config.yaml
vocab_size: 19645
activation: "tanh_gelu"
bias: "all"
tie_embeddings: true
init: "uniform"
init_std_o: 0.0
init_std_up: 0.0233
init_std_down: 0.0
optimizer: "muon_variant"
weight_decay: 0.016
grad_clip: 2.0
final_lr_fraction: 0.0
seq_len: 768
Each number is 50 + 15 x the weight over its row's rms, rounded and kept within 0 to 99. Layers, rows and columns count from 0. The size before them is the row's rms in percent of the matrix's.

# layer 11 MLP down (transposed), 768x384, rms 0.108, rows 66-172, columns 160-191
087:52 35 53 56 53 22 40 69 46 50 55 48 78 48 64 54 27 99 59 56 59 37 51 64 37 55 40 32 31 55 57 14
082:46 30 25 54 37 78 48 48 03 61 59 65 56 39 47 48 53 27 68 34 65 39 46 47 66 51 18 36 82 42 72 61
087:52 61 47 55 60 58 48 32 63 98 56 68 52 62 41 52 48 53 45 51 54 61 61 57 56 43 92 56 30 54 87 33
095:46 58 36 54 66 37 25 63 54 36 62 67 25 49 63 44 46 51 69 68 76 65 57 56 37 40 60 38 62 54 43 44
096:38 32 28 34 61 43 56 62 26 38 70 19 61 43 59 26 42 50 73 64 47 41 61 65 24 50 20 33 40 48 26 42
110:57 34 44 30 37 66 54 29 66 65 68 63 53 68 32 62 59 18 39 37 54 69 30 48 40 56 90 63 11 52 54 92
093:45 65 45 62 61 32 37 52 20 78 43 40 35 71 27 70 20 77 33 26 27 66 54 43 61 66 44 63 42 80 21 56
086:87 58 68 45 40 57 57 53 54 26 44 44 41 45 48 62 43 10 62 46 44 64 31 51 84 33 52 56 63 48 29 56
105:49 28 20 57 55 21 53 23 94 55 29 58 71 79 44 70 68 29 44 41 44 59 51 60 68 57 45 47 36 62 57 36
107:51 39 47 45 63 50 56 27 50 46 35 59 65 45 54 48 39 23 58 60 65 39 58 75 34 47 76 40 63 48 45 35
097:53 39 60 63 47 62 53 44 32 42 60 40 54 27 65 44 46 43 80 31 43 46 67 69 43 35 85 51 50 42 32 40
105:26 61 50 49 75 70 25 55 62 73 23 73 44 57 42 35 52 65 66 44 19 51 68 37 59 15 70 61 51 54 63 39
111:54 43 44 50 29 38 27 46 34 51 40 62 64 62 40 69 50 45 30 71 39 47 38 50 26 51 60 54 56 39 73 45
112:60 38 47 46 43 83 35 40 14 28 49 56 64 64 65 64 46 52 20 49 46 58 46 41 66 62 63 52 55 43 38 34
140:47 26 48 62 48 59 60 38 38 35 49 80 67 52 58 25 72 44 58 49 34 50 56 45 71 61 61 70 62 64 23 58
095:67 42 35 82 42 55 35 66 47 72 64 57 75 78 41 62 37 26 54 21 48 57 57 43 50 31 60 49 44 26 36 36
086:55 49 62 52 60 49 55 65 55 82 31 55 62 48 40 61 47 97 18 77 91 50 58 26 35 70 80 38 65 43 37 44
112:44 40 37 49 86 48 43 47 55 81 40 53 44 76 28 68 29 69 53 47 29 70 50 64 48 38 41 64 55 73 36 38
098:42 58 68 26 33 54 64 41 55 53 64 73 32 43 50 49 36 15 41 32 27 46 61 64 40 48 23 51 56 56 54 50
108:47 75 59 50 30 63 52 72 68 37 62 38 45 59 41 55 56 76 83 51 46 78 44 36 30 52 72 46 33 49 27 49
098:39 34 41 52 47 56 56 29 32 51 52 41 42 68 58 54 36 28 65 26 71 51 62 63 46 20 62 47 38 38 50 60
099:34 45 24 37 56 51 55 32 67 48 55 39 83 61 48 35 52 85 78 55 52 30 53 44 37 44 53 34 55 39 47 58
117:39 51 44 50 64 20 70 50 38 52 66 43 56 32 56 68 18 53 69 44 48 38 56 45 32 44 79 52 52 61 36 09
097:52 53 61 59 70 32 88 43 50 45 54 43 42 54 83 43 51 53 48 75 57 38 40 57 56 68 51 42 67 60 76 24
093:75 74 46 46 53 59 63 13 43 51 24 51 62 42 62 35 59 59 66 54 55 68 41 43 46 39 58 40 50 42 83 53
098:51 37 35 54 33 45 51 74 43 50 68 35 73 62 41 57 57 33 65 49 47 71 64 26 73 66 42 38 63 60 67 63
091:72 20 64 43 57 49 43 52 32 63 50 73 35 48 32 28 82 76 50 41 51 55 45 19 60 50 26 50 46 52 81 45
113:37 47 50 87 71 65 55 60 60 46 55 64 51 40 30 48 61 52 12 28 50 70 38 46 55 39 47 51 44 94 42 33
093:76 28 53 10 43 37 63 40 67 49 30 53 18 63 63 50 70 29 59 60 57 70 54 53 33 69 50 51 46 32 53 54
098:41 56 97 78 58 41 52 70 34 50 52 63 27 33 36 31 20 57 72 63 44 62 73 49 67 50 43 60 60 64 49 50
095:43 49 39 59 57 49 43 60 55 52 72 60 63 31 51 43 42 75 63 52 78 26 58 52 49 50 35 70 39 58 63 49
094:47 73 51 34 49 73 28 20 48 34 66 60 38 49 50 50 52 55 68 59 66 74 28 37 53 53 68 47 28 52 24 83
095:57 53 42 66 36 52 57 39 29 41 41 48 67 46 54 18 74 36 67 47 32 58 58 57 44 60 44 36 59 57 42 54
092:53 57 42 45 60 43 47 44 35 60 38 62 20 57 61 37 53 57 64 53 56 51 29 48 51 34 59 62 41 46 52 40
101:72 50 33 55 35 79 70 67 71 65 60 33 48 47 69 47 62 73 40 63 43 59 66 39 34 65 77 44 40 88 36 48
091:68 86 62 51 60 45 51 50 45 45 64 44 60 48 41 25 51 64 56 54 58 47 51 61 75 52 71 55 43 51 52 45
096:60 44 67 29 51 70 31 53 33 54 61 56 57 58 79 64 50 00 61 37 27 33 20 56 32 86 84 44 18 48 23 35
094:55 32 29 47 70 59 30 37 63 50 52 48 37 68 65 46 25 22 63 41 93 47 65 45 38 55 33 45 28 19 50 69
100:67 40 54 68 56 74 34 55 42 46 33 62 48 63 13 33 62 53 29 31 61 55 52 47 47 48 57 74 53 80 31 46
087:35 60 53 56 13 50 61 21 39 44 70 76 49 65 74 38 47 96 65 39 48 61 80 33 48 34 45 43 47 57 14 65
088:55 66 38 31 72 54 54 51 73 43 76 56 48 63 71 56 47 65 67 28 24 64 77 41 37 69 86 31 33 51 66 53
096:35 55 42 85 59 44 53 56 48 74 58 47 62 48 65 63 62 61 43 50 65 55 38 77 39 36 49 62 64 64 76 56
091:66 73 46 39 72 69 60 64 50 74 65 36 81 25 31 47 69 27 51 32 43 38 54 78 53 70 43 29 35 70 61 69
088:54 67 58 59 33 52 44 35 32 72 49 47 63 66 44 47 32 43 48 39 49 45 42 60 65 63 67 60 41 63 38 46
084:49 39 46 48 40 50 69 60 39 55 61 39 71 58 56 52 63 69 44 63 59 25 46 29 54 59 37 56 66 71 71 45
089:44 56 57 44 56 61 32 58 49 65 45 47 74 50 60 78 40 63 62 35 70 47 50 41 65 72 56 62 26 11 38 44
112:48 36 60 55 40 48 57 46 18 43 62 35 45 53 38 51 55 66 30 66 50 42 59 66 49 44 44 23 45 62 62 43
109:44 48 37 21 64 65 52 40 39 55 45 22 50 43 60 39 62 34 52 60 50 29 53 41 64 55 43 54 50 46 19 36
105:54 44 58 38 60 43 59 54 46 28 38 62 24 69 42 40 44 77 61 46 75 53 49 22 41 56 72 76 41 31 68 60
095:59 64 49 47 56 74 38 66 35 67 53 55 59 47 62 71 68 36 58 46 54 52 19 46 11 56 45 44 28 50 62 51
092:53 54 55 46 63 11 72 66 45 56 47 79 31 42 26 64 41 79 12 60 53 39 54 55 53 66 50 30 33 60 43 40
099:40 64 48 29 62 42 50 42 70 62 13 58 70 45 50 38 41 27 66 64 20 70 59 32 54 43 43 44 33 43 73 59
113:65 27 43 49 58 51 63 51 80 55 35 43 42 49 32 58 52 73 28 61 66 50 40 52 69 59 53 43 44 63 31 54
100:43 41 45 54 25 61 56 53 74 55 53 53 45 51 47 59 58 67 42 49 70 54 47 55 34 54 54 76 49 45 60 51
101:57 17 58 36 33 55 45 59 68 56 46 45 06 53 67 64 72 51 49 60 50 63 46 42 21 46 69 56 56 56 60 44
089:39 64 56 54 61 70 58 39 59 14 57 33 44 57 44 63 52 21 46 39 50 39 51 65 44 59 48 64 71 33 61 54
102:44 38 34 52 74 49 59 72 47 52 62 31 57 31 54 53 56 57 53 42 48 37 47 58 78 67 49 66 20 50 62 57
086:76 63 56 36 72 31 72 38 56 37 64 87 53 56 77 46 82 29 68 55 11 70 54 50 63 21 38 80 83 26 56 35
104:48 49 34 82 55 68 52 46 47 34 51 83 48 64 42 67 56 23 45 51 36 62 56 46 51 51 37 52 79 52 55 47
141:49 50 56 40 43 50 52 20 33 36 18 49 26 66 44 47 07 53 25 51 16 23 81 49 74 37 51 43 53 39 39 55
095:70 42 66 34 65 43 55 67 68 58 34 58 47 47 53 50 39 34 68 21 53 51 45 68 52 16 48 72 53 31 78 69
085:58 77 95 31 46 58 40 78 31 46 50 72 69 28 33 73 59 10 33 51 61 37 41 62 60 63 65 57 59 39 44 43
103:50 87 59 53 61 47 84 29 50 52 43 59 31 47 59 41 71 39 39 53 27 68 44 57 37 73 67 35 57 77 56 64
096:56 24 46 60 92 47 49 56 57 82 61 63 44 53 67 33 64 28 68 23 35 35 54 46 72 50 68 60 57 33 60 45
095:55 51 46 73 51 47 56 57 50 41 77 40 36 49 60 59 58 69 82 29 54 54 23 45 55 72 30 42 46 54 45 54
091:71 34 54 61 27 65 39 48 57 41 70 42 57 66 46 59 50 26 19 70 32 52 65 21 45 33 30 65 67 71 63 56
107:57 75 46 41 38 33 73 72 58 37 34 71 57 39 56 43 72 24 50 61 27 77 54 22 52 55 78 54 50 58 37 68
112:53 52 44 35 48 44 33 65 50 64 74 46 79 80 45 51 56 61 31 39 17 70 54 52 57 14 48 03 00 71 34 54
105:59 29 50 53 46 38 82 56 41 47 66 44 83 67 40 74 68 27 50 45 34 59 74 47 27 40 49 63 40 48 36 49
107:52 54 60 53 66 42 66 40 67 58 24 77 80 77 49 52 52 39 52 70 64 32 34 42 56 40 52 40 34 40 53 46
099:48 66 83 46 72 45 37 20 31 57 72 26 51 67 65 41 67 66 46 45 62 59 42 39 49 55 30 36 58 44 27 40
092:58 55 55 51 42 35 32 49 77 55 57 34 35 36 39 41 22 78 54 70 32 61 52 46 40 64 30 75 46 55 47 61
094:42 65 62 38 57 25 41 47 53 58 51 50 41 66 49 55 61 78 56 45 65 64 63 56 56 29 37 42 27 64 38 61
118:37 49 33 39 42 49 17 71 27 62 41 59 58 51 46 77 52 62 35 51 51 51 26 45 33 66 53 35 55 38 45 53
097:51 43 41 60 47 18 23 67 48 43 66 45 55 36 41 53 59 30 26 60 85 57 21 45 61 31 63 62 53 43 69 43
095:45 82 42 34 27 60 62 63 29 40 42 54 22 39 56 47 37 66 33 46 30 55 34 51 37 74 58 63 40 47 57 56
101:52 63 43 52 61 45 45 49 42 65 32 40 60 52 56 45 62 96 25 60 24 77 67 16 37 59 52 53 54 30 39 62
100:58 47 68 49 48 47 35 54 43 64 30 58 62 84 56 57 68 61 35 35 50 64 79 44 79 29 48 56 64 46 35 49
096:50 55 26 46 63 49 57 59 37 67 62 46 74 47 55 55 49 54 43 61 44 51 59 40 48 51 39 43 57 53 56 47
109:64 60 50 50 56 42 43 61 61 42 46 35 53 36 65 31 26 56 45 70 27 10 47 50 41 37 38 54 56 61 52 35
108:44 36 43 33 54 39 66 51 63 57 51 57 57 83 50 64 54 37 40 67 38 52 39 47 65 53 49 44 58 56 53 50
096:54 48 69 73 61 28 82 53 43 64 38 47 39 76 63 60 62 79 12 58 14 26 75 70 63 26 55 43 58 50 62 38
086:44 42 42 59 66 51 49 43 53 26 63 50 41 45 51 42 61 75 33 44 37 42 34 51 45 34 50 75 39 47 32 35
090:43 14 58 55 27 43 42 65 64 62 45 70 42 42 46 64 67 60 49 63 51 46 52 25 54 71 69 39 55 65 47 42
089:20 63 52 51 21 31 49 43 60 34 16 75 60 51 55 63 48 52 72 40 52 57 56 68 84 30 25 72 47 37 54 51
094:76 33 65 59 49 15 23 61 40 45 55 50 74 75 58 47 46 77 51 50 54 54 60 53 80 51 46 45 50 92 45 61
101:71 18 40 42 42 64 50 40 30 68 51 59 28 43 43 30 58 37 62 48 45 51 56 66 62 61 54 55 50 69 53 68
105:54 37 29 55 41 50 55 49 53 55 50 18 47 58 46 53 34 45 76 12 39 43 51 63 18 86 47 55 72 61 40 61
086:20 42 52 76 51 40 23 26 69 39 26 48 56 22 60 39 23 27 50 71 48 40 57 36 77 76 32 58 83 27 56 26
084:47 64 43 44 64 40 76 21 35 53 39 58 41 42 63 72 50 50 46 36 59 62 21 55 75 85 69 47 57 49 37 58
128:35 67 46 63 35 40 46 46 67 73 24 57 56 52 86 13 44 54 28 47 36 75 55 30 36 45 52 46 40 68 47 67
098:30 55 60 61 49 51 22 55 52 65 45 66 66 37 36 50 59 10 76 38 32 28 51 46 55 31 28 51 26 09 59 38
108:79 41 93 57 58 53 48 48 72 73 72 22 62 50 64 66 46 54 46 29 64 21 69 41 48 40 79 73 44 55 56 60
103:65 47 65 64 63 49 36 44 36 61 34 74 48 61 30 21 46 67 54 70 75 43 61 48 66 27 38 46 52 31 45 10
094:43 71 37 60 52 42 33 58 28 67 19 45 32 46 40 53 20 37 58 68 59 35 31 39 62 47 48 60 23 44 40 33
096:71 60 80 49 39 34 39 82 41 37 47 47 26 59 42 37 59 99 59 57 28 55 77 52 39 63 57 56 37 44 34 54
100:80 26 65 53 47 24 61 63 60 44 49 64 34 56 43 40 51 30 63 79 44 43 63 48 53 48 43 58 74 16 49 23
106:52 18 40 33 50 43 63 43 66 67 43 62 32 46 36 47 48 99 41 37 50 78 49 61 66 59 71 43 55 59 49 54
129:73 40 59 48 36 64 48 47 54 48 32 44 35 32 36 39 34 51 45 40 30 36 59 62 51 65 55 44 43 58 50 43
101:49 44 29 49 50 39 47 54 21 21 32 61 36 73 48 52 39 85 25 84 57 57 48 78 64 35 78 36 46 49 27 63
087:40 58 28 74 65 56 37 43 49 66 44 36 55 12 50 57 33 52 59 40 42 62 58 59 56 56 53 31 46 63 59 71
101:55 52 35 82 76 57 62 42 59 67 43 49 46 52 58 72 52 00 34 67 67 41 41 53 54 56 47 42 50 37 51 71
094:66 59 43 36 50 41 65 46 65 34 29 59 51 43 38 62 63 60 35 50 51 50 62 46 40 65 42 53 76 35 56 42
096:63 50 28 69 24 37 44 57 67 72 41 31 52 33 29 42 15 13 52 28 43 59 44 49 50 56 63 62 70 39 74 48
089:96 56 45 57 33 58 52 53 60 69 69 52 52 28 59 54 62 34 45 56 64 46 57 47 34 67 50 46 40 53 54 88
099:47 55 50 57 20 35 60 14 58 45 24 48 56 42 53 53 52 12 61 29 30 48 21 50 33 66 42 75 42 64 24 41
096:44 61 35 49 58 79 51 51 21 63 57 77 64 43 54 48 37 81 67 69 48 47 35 48 18 45 41 51 36 62 34 22
# layer 11 MLP up, 768x384, rms 0.142, rows 67-173, columns 160-191
083:65 27 38 50 54 45 62 58 53 64 30 29 70 63 73 62 70 42 72 64 62 44 51 41 51 37 35 63 61 53 75 66
094:73 70 90 48 46 49 33 39 26 49 55 56 75 21 63 56 37 82 35 46 42 44 53 49 58 62 35 45 61 36 21 66
095:28 80 44 12 46 53 42 42 58 21 67 52 44 56 50 31 78 55 36 45 45 58 51 42 48 46 39 44 43 62 59 14
090:31 44 30 43 20 54 46 28 69 37 25 50 43 39 40 69 99 59 57 39 69 53 50 39 46 53 31 66 31 65 33 62
114:56 38 47 24 46 69 50 32 61 43 38 45 61 61 56 45 77 21 48 40 35 46 34 49 28 51 57 61 30 47 90 46
095:41 61 58 65 35 54 63 37 48 08 34 39 52 84 64 39 61 91 37 71 53 71 60 65 50 25 34 74 43 60 26 55
090:42 64 33 35 44 72 57 49 48 55 46 28 42 59 60 41 49 29 85 56 60 27 50 69 60 44 53 37 61 53 62 34
102:32 52 65 41 68 49 60 39 15 45 39 66 57 31 03 36 65 55 53 41 44 68 64 55 17 71 33 56 34 61 48 56
105:34 33 43 51 63 33 48 53 20 58 38 51 51 47 26 33 63 53 19 35 42 57 52 40 73 58 65 23 40 40 52 43
094:43 37 59 40 62 34 51 38 57 30 59 85 77 62 27 61 62 55 33 53 74 53 40 26 37 73 70 18 41 37 43 36
104:60 73 53 33 70 67 54 66 54 63 29 65 55 64 54 63 36 75 45 54 39 40 50 46 59 38 48 30 61 54 56 63
105:32 49 39 52 69 58 42 38 52 45 77 40 55 43 17 63 48 82 54 38 75 07 36 68 46 48 50 39 40 06 60 60
102:52 62 52 39 39 73 52 43 47 53 63 52 46 34 46 86 57 70 53 30 54 74 46 61 56 65 51 60 66 20 61 35
132:14 60 29 37 61 61 33 56 52 40 56 69 61 38 36 17 63 52 70 45 53 64 63 53 68 33 36 65 67 67 66 43
102:49 42 58 41 48 58 48 25 54 79 20 26 58 58 75 56 46 70 46 54 38 84 58 27 44 38 55 58 43 25 48 61
094:32 52 77 42 19 63 62 53 55 39 47 53 60 44 38 81 65 61 63 54 47 47 42 54 58 41 50 74 75 39 58 58
113:35 32 51 49 66 65 41 53 30 41 28 74 38 51 31 57 59 92 48 61 52 65 64 49 46 44 15 55 65 41 58 33
100:62 59 37 51 47 54 62 58 27 26 41 53 64 65 48 18 34 67 39 60 53 55 48 51 72 59 51 58 45 39 61 46
105:53 52 30 29 56 66 38 69 55 47 54 05 65 65 77 41 74 74 33 70 65 68 44 51 40 55 51 37 48 57 35 44
093:61 89 26 50 44 69 58 54 41 50 84 81 54 59 50 61 56 66 62 40 70 45 38 56 39 56 58 56 45 43 53 27
097:68 38 30 70 60 74 44 43 35 32 61 32 56 57 44 49 66 88 58 26 33 54 50 42 36 62 45 15 66 35 51 58
105:57 66 41 29 65 45 56 43 50 51 54 64 51 64 41 36 41 67 53 77 68 50 72 62 35 45 63 40 49 59 45 40
090:63 48 44 73 45 36 52 66 57 57 43 37 63 34 36 52 40 61 60 66 47 60 33 52 46 71 58 37 54 27 36 51
094:42 79 35 46 46 55 48 42 31 52 38 52 70 24 77 30 62 45 44 40 47 79 55 84 56 42 52 59 49 77 67 73
095:27 52 48 90 61 48 39 29 42 43 41 53 44 40 61 57 26 62 48 31 37 39 66 72 52 47 67 25 46 59 47 40
096:42 54 56 52 35 51 75 21 59 31 67 50 34 56 29 46 54 33 50 78 19 55 71 45 47 69 66 44 53 34 63 61
113:27 51 40 52 35 40 68 39 55 58 63 62 64 34 35 61 90 48 23 36 63 50 56 34 42 42 45 85 59 48 68 31
097:33 46 59 69 56 43 36 56 67 56 49 51 46 42 52 46 34 32 51 74 62 48 52 60 44 51 36 74 31 43 12 22
087:40 57 00 53 50 41 45 35 45 50 56 61 52 42 78 49 59 42 21 29 55 46 58 47 33 41 64 54 49 50 63 51
094:66 49 67 74 49 66 27 29 44 50 58 59 51 00 18 56 40 55 44 40 44 68 62 58 42 53 42 38 53 38 35 43
103:71 82 38 57 64 61 28 45 54 30 69 53 66 60 41 49 66 45 42 40 67 73 44 24 76 65 61 47 55 46 75 57
097:22 52 72 31 39 70 44 41 48 34 37 19 56 59 41 71 44 50 25 52 65 62 40 48 41 59 43 38 65 27 44 43
095:39 37 63 40 57 61 66 26 47 56 34 72 22 61 63 68 35 50 34 66 45 56 71 37 23 58 15 36 40 56 58 56
099:23 46 50 26 69 27 67 25 56 27 29 56 42 66 25 38 77 57 63 65 54 44 40 11 51 28 44 33 62 55 42 91
093:49 54 42 55 54 76 29 41 60 57 38 44 65 61 54 64 51 61 57 34 39 30 58 33 32 77 68 53 65 41 45 62
095:60 46 80 62 33 49 50 45 77 22 59 22 36 50 78 64 38 39 31 59 47 36 80 49 41 48 29 43 72 52 65 31
094:79 71 45 78 41 34 44 57 41 59 56 61 38 55 34 39 82 69 42 22 45 37 46 59 35 46 55 65 51 78 49 43
097:48 62 49 71 60 50 44 58 20 81 29 36 47 53 63 50 78 84 36 52 60 52 31 45 60 61 41 19 34 25 67 46
087:56 17 46 37 70 63 37 83 41 51 56 62 28 47 26 28 63 30 53 68 49 32 57 22 48 80 39 44 32 65 61 54
095:74 58 51 93 37 59 66 34 44 55 23 67 30 37 59 47 61 69 35 45 82 49 58 42 47 58 47 44 65 44 32 54
103:41 52 33 64 52 46 53 45 56 53 76 68 44 61 68 59 60 69 96 47 37 34 64 47 61 48 36 64 45 49 47 34
092:70 36 53 28 31 44 57 28 52 52 46 60 82 40 18 72 45 30 53 49 86 72 33 60 11 48 39 47 58 45 75 49
083:50 65 49 51 46 49 56 59 42 36 29 53 75 52 29 61 66 70 59 54 57 40 48 37 45 63 43 15 35 45 54 54
092:68 27 60 43 32 80 53 71 82 57 69 39 33 55 56 57 37 52 29 70 33 52 47 37 60 42 61 39 47 45 44 44
099:51 42 17 57 52 54 36 53 37 41 43 54 64 58 65 18 38 80 43 40 58 46 56 86 32 48 29 17 83 47 60 36
105:62 56 33 69 26 67 50 70 38 57 48 33 09 05 41 54 57 70 90 35 61 65 39 53 52 28 35 44 47 30 55 81
105:76 64 61 35 45 39 25 41 54 50 57 49 39 56 51 33 72 39 48 55 42 29 62 61 65 62 52 62 70 34 11 41
108:20 58 61 32 66 34 34 31 54 62 47 56 31 51 52 54 72 20 46 52 44 51 64 58 82 55 63 56 35 68 43 57
100:33 13 54 85 46 63 36 67 63 39 71 68 65 45 59 31 54 50 65 43 35 40 89 31 45 41 60 72 50 24 04 44
096:42 68 47 41 30 55 28 53 85 62 52 36 43 51 38 48 58 68 84 56 65 60 57 60 10 57 60 66 40 47 49 21
101:43 39 33 43 51 71 46 44 64 48 29 46 51 48 26 47 53 52 44 70 36 30 52 37 52 54 36 36 49 62 38 60
111:26 56 65 35 43 63 44 37 37 42 57 75 40 36 56 56 43 15 64 42 70 11 22 68 34 63 28 51 41 60 67 38
098:75 45 50 40 39 60 48 50 35 26 60 54 49 49 36 49 62 77 68 63 83 59 35 62 40 54 72 74 38 25 63 34
107:48 64 32 59 57 43 46 68 40 43 51 42 37 26 44 45 60 58 39 49 34 39 44 24 40 79 65 44 59 31 77 70
091:70 41 50 55 35 60 42 72 40 53 66 64 50 52 71 45 47 55 65 63 43 53 56 61 29 51 70 43 69 53 53 55
100:47 50 48 17 61 63 49 63 36 66 13 25 61 41 31 52 53 62 20 56 43 48 57 16 52 44 57 76 57 38 30 52
093:41 40 41 62 58 45 44 49 05 49 28 45 34 65 34 64 36 87 45 65 31 63 54 53 40 45 51 22 46 65 46 58
106:61 65 41 46 64 53 32 32 50 23 47 36 39 07 63 56 44 59 50 22 50 48 48 59 42 51 63 32 40 46 64 49
121:43 65 56 44 41 50 54 31 35 54 36 75 30 45 63 49 39 54 43 53 50 30 58 47 60 56 70 21 44 63 48 48
093:22 40 40 44 42 65 51 46 46 43 51 43 30 56 49 73 55 60 36 43 44 51 50 18 55 68 62 40 75 40 36 60
095:46 46 55 68 54 28 53 41 51 37 38 74 50 33 54 43 43 47 58 49 50 64 58 70 43 49 38 37 62 67 33 59
105:53 68 48 78 72 34 61 67 56 66 58 15 25 30 50 26 52 45 73 51 66 41 40 41 62 42 39 50 46 81 57 60
097:43 62 80 55 20 51 44 49 36 47 33 57 24 47 30 49 50 74 34 54 61 67 42 46 60 61 55 54 43 24 47 39
093:35 46 40 71 60 48 51 56 47 12 63 53 66 44 50 73 42 57 45 64 43 67 43 51 39 33 47 62 45 43 56 57
098:61 34 54 71 42 77 35 62 49 31 48 36 49 37 58 61 78 73 21 64 54 79 67 49 50 31 29 31 39 52 48 50
112:62 39 34 45 78 62 66 27 31 48 47 64 74 35 34 34 52 56 54 69 48 57 34 34 58 47 55 51 58 71 36 67
103:60 61 64 23 46 34 46 64 41 52 69 25 55 57 52 56 50 90 63 74 12 41 48 82 46 38 37 05 15 39 50 45
105:53 54 44 48 44 46 59 40 51 40 43 62 62 66 35 46 65 41 30 37 44 61 36 56 47 36 46 41 56 34 75 79
108:33 45 58 30 49 59 60 44 47 32 44 62 58 63 64 66 55 50 41 42 36 67 56 40 64 63 88 34 66 70 66 65
109:58 40 38 28 54 65 71 44 43 38 54 49 75 32 22 32 54 32 73 37 36 42 61 66 66 72 46 59 44 53 67 70
087:54 58 46 65 43 82 55 36 31 56 50 65 38 52 99 69 31 38 49 41 69 48 17 35 38 59 54 46 48 61 46 46
096:51 42 50 59 75 71 26 45 53 52 29 99 59 72 49 45 43 49 56 43 69 52 26 55 41 61 51 40 64 31 47 53
113:59 57 55 60 40 45 45 43 66 40 19 69 53 43 27 66 71 51 35 56 78 53 61 54 63 58 30 47 71 52 26 45
099:44 82 66 54 46 36 61 48 59 62 37 38 36 60 47 49 76 31 67 69 55 29 47 55 46 67 30 56 34 53 66 49
092:39 51 32 52 43 38 65 39 64 53 47 39 31 60 69 42 43 80 37 76 41 45 90 67 76 74 58 51 39 46 59 46
104:48 58 56 43 55 51 58 30 39 66 31 42 22 40 48 64 54 54 59 25 24 35 43 54 20 63 42 47 69 51 59 29
103:52 65 56 50 62 66 37 48 52 12 92 41 45 40 28 64 69 49 24 51 60 55 52 56 58 44 47 33 26 60 53 50
101:24 40 56 32 48 48 51 70 72 18 28 90 52 61 47 52 66 41 19 63 47 65 62 30 47 45 64 26 24 56 35 70
111:48 32 49 37 35 68 40 48 55 20 32 48 56 66 51 62 44 59 74 66 38 28 72 53 41 49 47 51 31 70 47 56
102:61 50 75 37 52 35 28 66 46 49 48 44 34 76 53 62 78 52 65 42 22 60 35 45 18 32 29 40 23 46 56 55
097:79 59 85 55 58 47 44 41 60 49 46 45 20 58 53 61 60 30 24 50 60 38 28 44 66 44 48 40 55 54 43 87
087:59 41 63 56 43 47 47 48 57 70 40 68 54 37 74 55 34 44 62 58 30 52 48 54 62 71 66 57 65 45 26 49
091:37 67 34 60 42 50 63 41 32 63 74 56 31 50 67 54 56 22 54 41 20 36 36 53 47 44 30 70 63 71 42 48
097:54 75 64 40 28 57 46 22 48 76 15 48 40 80 51 66 61 35 45 77 36 50 36 69 57 51 58 39 84 66 34 49
100:47 55 43 54 81 36 78 46 41 30 67 35 17 48 59 51 46 32 82 26 69 59 58 14 21 52 73 41 39 58 12 46
096:56 37 29 24 60 59 45 40 57 89 36 32 54 51 44 63 30 74 24 51 58 52 23 64 65 60 48 55 92 54 71 63
104:67 52 65 61 50 42 42 41 26 40 45 46 59 35 63 62 65 69 51 57 37 11 35 77 50 56 31 55 75 23 28 51
086:52 31 53 44 23 51 49 53 55 72 60 25 60 40 80 50 64 38 50 38 70 83 29 61 41 49 42 84 60 84 52 69
092:44 68 32 59 52 37 52 73 31 60 63 29 27 52 45 56 57 76 49 66 33 36 50 63 30 43 39 58 47 58 51 29
125:33 69 35 56 13 53 72 63 52 62 18 53 45 47 59 43 49 65 13 48 59 70 61 60 52 53 29 53 44 45 34 71
098:30 70 70 50 33 57 58 61 38 35 37 58 63 36 71 52 63 52 48 53 59 52 55 41 32 54 39 40 57 43 70 53
103:27 64 58 53 69 62 36 47 54 41 44 96 75 49 31 64 45 48 53 35 62 49 72 52 45 39 59 19 54 49 74 38
106:47 78 61 36 70 31 72 28 38 66 46 50 50 57 68 48 37 42 55 36 51 46 39 54 38 38 47 78 65 34 35 54
087:54 27 51 36 66 55 54 38 17 68 24 61 35 35 39 28 64 47 34 30 35 76 68 43 69 62 53 22 96 42 64 63
106:42 28 46 47 32 41 31 48 61 47 63 38 52 67 40 33 34 69 26 47 32 39 52 53 68 76 54 53 61 62 67 39
098:46 70 70 41 63 42 46 65 55 30 40 45 47 44 35 57 23 17 67 60 77 51 71 55 32 57 44 29 52 45 13 27
107:47 69 65 31 49 57 30 54 28 33 44 55 50 28 51 72 49 69 40 45 42 51 48 57 53 58 12 63 73 36 69 87
123:57 28 54 50 40 76 32 52 54 38 32 43 49 39 42 31 24 67 30 25 35 84 43 75 62 45 11 33 46 46 49 63
103:51 24 17 58 16 65 40 46 17 50 41 79 44 57 38 55 36 64 58 54 55 69 46 41 44 36 65 21 57 60 57 75
086:32 59 61 55 46 40 70 37 43 32 46 43 71 46 47 46 72 38 30 71 60 33 72 60 37 59 47 58 35 37 66 32
096:65 80 35 82 43 47 46 53 68 27 88 58 34 51 33 31 50 61 35 57 51 38 20 55 32 62 52 64 41 38 50 28
095:57 41 30 53 42 68 47 50 51 39 40 40 39 56 29 50 51 69 43 55 58 48 43 27 61 69 63 36 48 42 19 53
093:32 51 24 44 52 65 80 43 45 51 48 20 64 25 73 61 37 65 55 59 60 41 41 69 55 43 39 43 37 48 43 59
095:39 48 49 36 38 33 66 62 43 59 62 58 63 21 61 59 66 71 89 72 39 59 25 43 58 48 52 51 61 45 57 33
098:29 61 44 60 64 53 53 43 36 44 51 58 59 58 62 63 42 40 65 73 48 55 57 41 42 24 24 50 54 42 52 69
093:35 32 58 73 62 70 81 57 44 64 48 37 41 33 41 46 63 77 73 55 50 57 64 70 67 49 68 47 71 58 48 53
098:60 44 45 57 51 41 62 55 61 54 56 55 37 43 62 38 56 38 36 54 63 58 40 31 66 43 58 43 72 29 69 00